From a checkpoint of a small transformer trained on Wikipedia: 16 layers, MLP 192 SwiGLU.
Each number is 128 + 24 x the weight over its row's rms, rounded and kept within 0 to 255. Layers, rows and columns count from 0. Numbers have three digits each. The size before them is the row's rms in percent of the matrix's.

# layer 2 MLP down (transposed), 192x96, rms 0.19, rows 175-191, columns 0-95
092:137171178153121132107125121104132113140131123112148144133158118129124134128123146122176133090166106106129177119109105107128137143115116129127084094187145108125117116106067089116152098124105120183142193152119142131163121132103103172161135127146107077098116116131136103117142106127146123122
102:136136184118122140097123103133164107102114124138091122140108128123102118133172141088143167114165078128118058136128144156127127129149113142136125166104133124166087149155136110129134143143120158154138086094117124147150132105112113135101113088158085142116100155133096121091176147149096144131
088:103144093118169134122167153148129094125128145136123150168137097115146149110130093110123144144189107099137136140159126128139163152129163150107123128110149145122140171145099142133148122117128117140093099158112159130158127118162162111136088135129166108093091127127148069159180126137076117150
095:146138100160123097113150174155180071125112137129136102112136123147127104132171151155153133108111124164108153084119151154107124153146139123121122133095178145125133137148122101112132113125159140183184122142088135096146141098114094171101136169130148109143120127137172124115128111109144148155
096:129155103150141108129136153101136161111136099101098123160118088120158113071170153101120110141139130163077119165101143146105162143121129128109145109085180138106187147125128105123148171101150130126118132122117130106106125109115136158125142187096126124112123121158126120168156093125162111121
092:136143160109104128118094142120091103151164151114133151132131130137136122143137088117111141105117159105148091091077149095104079114149133146107105130102145145146151117144091096112127126104129140147149099157130089144119094157123113058183110144129152135098150127081173141127151103121131146152
098:101149127140120115131172087113104163097129113100132125154139150130182100105092134116055145123168113096149122133100142151112130151107130118094154130119157088124148154126151134149142114127116116168102147104112129134067150111143105159133106098135108133147075139083139143134138129129132113077
101:107123148127109115116008145124132122144154121122119134110157125103147116113106079132142148103149116088111156125152117103114130098136119113152140135132098107089107107108128132129109120147145130085154153121148139099166158131077112085151113136112109109127114133142128145133146149152147111181
097:101148129075176108114122140101164105153143142131116129151135152135115116123166034150058106150133120124145120114120163087097160119130097129123120112154088114114119117163104115105098152161122114114116121151131084118142099109150160138099153115132137115138120140093121127140118118122155139106
090:118129137143137148132128111154109142148112127137141162130107090142143146163149152115163096120146094087127065149125103122141101135130125113132124151130101139103131118161098116125127105093093128188089112113113106187089138155146139119119150069127155129108126107133110107182131080078124132132
092:109120149135130172175126113144113115146094102131136103143090135138155134135136131111126106118136140146129108135157142139161147099160126153104133125209161119106178108105124127118099118102127092124107112148093120146112147132152125125097142159131145126123164131063144130049101128113144109089
101:187160121154135088096084153128127125116152149181097152133112120112127125136122149129111108103099139110128152093118088097083111142138124135141151133119149128157094174096147148184170100112120131115147153096170169111146100116148130104141128161131120127132156134137123118174132146093140098123
104:123104122132132109167097107149135112132113140169123118113106137126106153112128114148153140124119128125094163124144096144151157080074117139101116083100141116159107104136151114157170122127142151156127153103125163146137126123082114113101136199155083129100116163151117119115122154078151126081
100:133142114154128120101101123167116097123171164119139139091176118126120150145146170091094110110093129162137172109150144113128099140096148130159152160142072132173134114147165129112117108139147120161138102142120115133104119118130096113111129092107121110115105136163131100153135147095086159073
096:145136127136128136111066150167115063130172132127108154122137136123126088138130110110115135098117135130174123106092140098144113158154132125152135122117129118174156107204131125117132131112172141149140098165116114144101111141145145094171109140169097106140138131119178128157132139151116164144
087:117133098073177117095114130129117175142129116143103158143144103119110173152136099137113123152129062152126156142131096139129126134120158184134134123123099133125117115128149178117148120103102129142112115129107145151121097118151149108128126197127132135125142132146158067087114150091143151159
106:122139120123152171132154107162114144115143141131130105104131149131155120149110126108109112116111140114109164160133148142111124132158163156108080113123087124088168137138110099143193157122114111055164111173118128137124133091122103146150083102142148150137121130134136110102078135082126162127
# layer 2 MLP gate, 192x96, rms 0.196, rows 176-191, columns 0-95
095:145120090133138130142172067150123168139131115147154149126129147149140132113146176133133158112121115143111134134097146170096130209126154145136145093154144136153147084145109168120145115099137130123115140135139070140157155094136105116115145138139139142152174120109108151175100139119101126107
090:149133148131129114117116122118116147100124159159117147107101170143163120122146131117146133144088123124109167115094147132117118119199111096135140138123117126168118125101151142159148142116102120157169120144159156116076075121072115159111154112141126144167153147073165131148166132109105112102
090:133147119095143170091100115118125150135174142137163128083110122134141085137138133128147114099114151120117121168132141096135138096141152108115131155102129089130143121120097178137153131146072110130098205121121093161095144099146133121133140157107126130190124098126116130163111125157099123123
094:132136113162131116151102086127081098103134136165115133146150140163114079124159165146113143137117102130125120154110147175110131091145146112155107127167146074112126108128089109147103122124160131126133119048117138121130075127150132141118149163097135127160128169143131150136108147097141125164
091:102133159093080121137115106077084146108131118147137104129124138108132116165116105123148139126134153126103122103114098101103127098160103149157134161119084115149143120127067174100150121120152114144175141104122122141160112128114049143126158132108157136138125128132130125184119158119105112101
096:143089092144137121124116099129118152117131154120125088117100157173147151158105115095153109085102147102133114153103088155067127097149180105131172108133114118172102160130123155143100085145098110129125086151150144160148151113099118144103118123128134123161170129109141112138143120115129111152
092:130091167115143128136157112102139118145138142129127108139134074137105155132092146087149141102094134137159059152128147122121096129136102135094127186099133138167147136111119145163121136131099118123133099105138087136101082094124146123117132160120143089167173099109144096126130093103103152136
085:093124106103148110066123147099153152155144085133153107138178148103174116146137129126096124114172148081172100131146118156107160169148162125142112143136111109141170096125143157121089100132106152125144146127125124114108087101083106153152097114146123135156123113137108142129144103133131111154
099:116153141125098177104116119106145184120124104161133126110166145104105158137104113118188156123113093158133088101103112103161129128133111114088112187108106136120091099132124140171123113140146134111147104120095103144153110116132059147123107137080154113145134137121127125123136137113093145145
093:118138100156110188148130086121113158138131150162122185104138109138111146107129171102099100125142150148097112156096164132120149088106119130113108105157102093107159112146118193165104082150152124172132140129115133115103120147130143102133127114125100150173144139152136113157106125144154116125
097:143131108135119179136131108094142105161136088134122105130151139132134171126167162143142160072117131096149121124109124129127163092114123107162144152109135141069104109110086120179115111166106106140140154115132076125078106118135132125118094137124104159116083126116158091140126098111152129133
104:146122146115138115101137116125156097083148193110092142154152121169119138137145150135140130124147155124146139111093148132128122127119126096129157144174120083138113160119084147125067113152128115100140151134182106119090106120081122164091113163151125156130130114109127094114160093119151150109
109:121139150152114138116121113085119174115136101164131135161105110118124133109108124081179149128119147158082121159142140161148131143134116066103168127148161082123154134135121141133153112136143154148094141126174100111192131120122109170123139142121127108134163124148147135120146094174088142118
088:136096124115140121161152091120143153125127117141119098105116146151105089133128087177153126151135126171120135122138132145112131118135098088203096148106117083148119158124080130112149141150117101153156141096116088108140139137152118140155148141085140117122131159117128160184107077099133125152
094:139141139087144168127093128107121129086101073165132126117135110124144096125140144131140155126104133163167126163114096177137136133137172138102171129101146116155141159091149111109137116174093159147168145105119091140136150105146164089106112155118094131112117137160120137145134128092110163148
101:146113118144108104142106111115131114125092104122136093127136154115130168070109135103133105151091095138105117143142173167158134160095156093128179139132116103163150095096131145105152102110084096114146146102165092189104144140114143137104129117142134134150113113149142148139131105124120106079
# layer 2 MLP up, 192x96, rms 0.19, rows 176-191, columns 0-95
096:095107108122132152165153154119154109152133117122090131122142108154067150119124137087104124111145118105137116165147159133154111121166137118125134128172095085135119088123160135143132140157129132133129102101078182131114109166085143093099139111108058130118129127131171103134153143115118148133
091:129144097172105167118139153125130157131134143125091097143096120106077173143091127148108147115127114116126159068184141163128106074143157119146108130150138120130133114089128099149158118144104129137120145140112137104093177152148119142172109171098139113124127094138134151117094146129161134134
087:114090130118126068110126127149133127135147129132151116122105148157135140142135165129116132169126152150142139123121138116111080127106139115086138131132152189158138125129133179096103135156114161159165122115121122128126126113136129141129190075133075105160096130117180174118098146102163123149
097:139172157106142167110158094111120129089117100126151114122146126124155141129118121166128110158105118109126125130111133097136130066143140093185133138158109113147130122112162088096132073165147104138064092166132145179129096101128140135144139097123170129133133123153147113124145157129145130122
090:090126139125114096136101145112115128089113104154150128150103099101130113162166136125146126087140150056138112161111104117101135134175128148112150069108123161132154076113127141136157147113136133104158127128135130176129113137146155166136110156128158100123147115132125135142168133183108129168
095:140135128090132098133147117087168134121130134124093063147147116096155057130113114144158136146158116144127126108117148182105115141139112117145130131079155110102158121130139111121124124145109178145124112121128099112136091100091165160160093157142130154102114114100147157098123121129141085156
098:144144103070110188117114138101075167099109066128119164115147115130122149144128133102147136108159138126121128131156108102145147157124123107121134083143106102136130149157102133103128154131136102113146108168113137142131128139138137127140119117157162161091191175101107131124106129084090131135
081:075140119122161084130123166073132159149100141118144124178160125117113132144168087114112112156112145131149110140113142130107135147162107107147128154152128144113121099132124119099172134146105141138132184166074132093144123126080101119095161141147148125152106117121147127136164138154121173121
087:102109092126107121127152167135157110147129104135136116132139156121123094116165125142144131173136127109115148146100149171089125113105160134114133112210134092155117097134118121089159109137175176150150156154170128153164102143141117143142150143122094124141130131151110115129136183162142158117
086:111105101130106160129133128130127105193103174109141136101137127085115095067094099166110123130117146121104121133127109123133128145131135177095107110175127137125134125116154141126109139103164098135127148141136149102090091135110112146093138088080117096143128177185137121130114141155126133103
099:133096156141125113107137172125133117126137150137129179146077107123123145170108145115168118134139158142092126140087131137119104148125083149129112113100175130144111162136139141124116108175123153097125137131137147135165142132063148101094126102102109102128132091162154147130150129077184139109
108:137151113109149130119127104095152109150125126162109185106127139102124129126068113106189154103114102136146169115091103134130115072120094172090114142106150123108097158177100119131109102107104154114147152155124161116151114152126124139113131112109129121168152117147113100120136109120115161165
101:120135124159154105155147149153189121103105105149104125071102132094117122119138095142105066139150104108166156130137112079120166147120142114149087113109159135107157140150111096158134137124112115126102121142099092102128097102139132113107161137128152140163146075131117156158117159117135124106
091:144108132148084157139114120144186122148122107134140140114133114116136200130127147121141136113083147086132108162162154104143118140149166158117128103134126180127173084145112147142099143129137148110134144128166091136159126152123160110132078156150114096126145078116157147102158114112118148126
088:112127170080115126110155150142168136086163125124116126133126112127144125089148200122136154136107122144153123162168150135110101150089147156097150150168128117124120091142120129105153151084149146144181102132136108130150139153150104143104124086105114123096123093138120106146131151077139155128
106:155105128145126187113096137133073149123150135138156117102117129142166177148122144125162095092086147170157122155145140142130140130134131147110153106105085110141131094128143155146125100107104149094149125152120123150121109102160111148133168127168162127120087135124180080128136151119103094137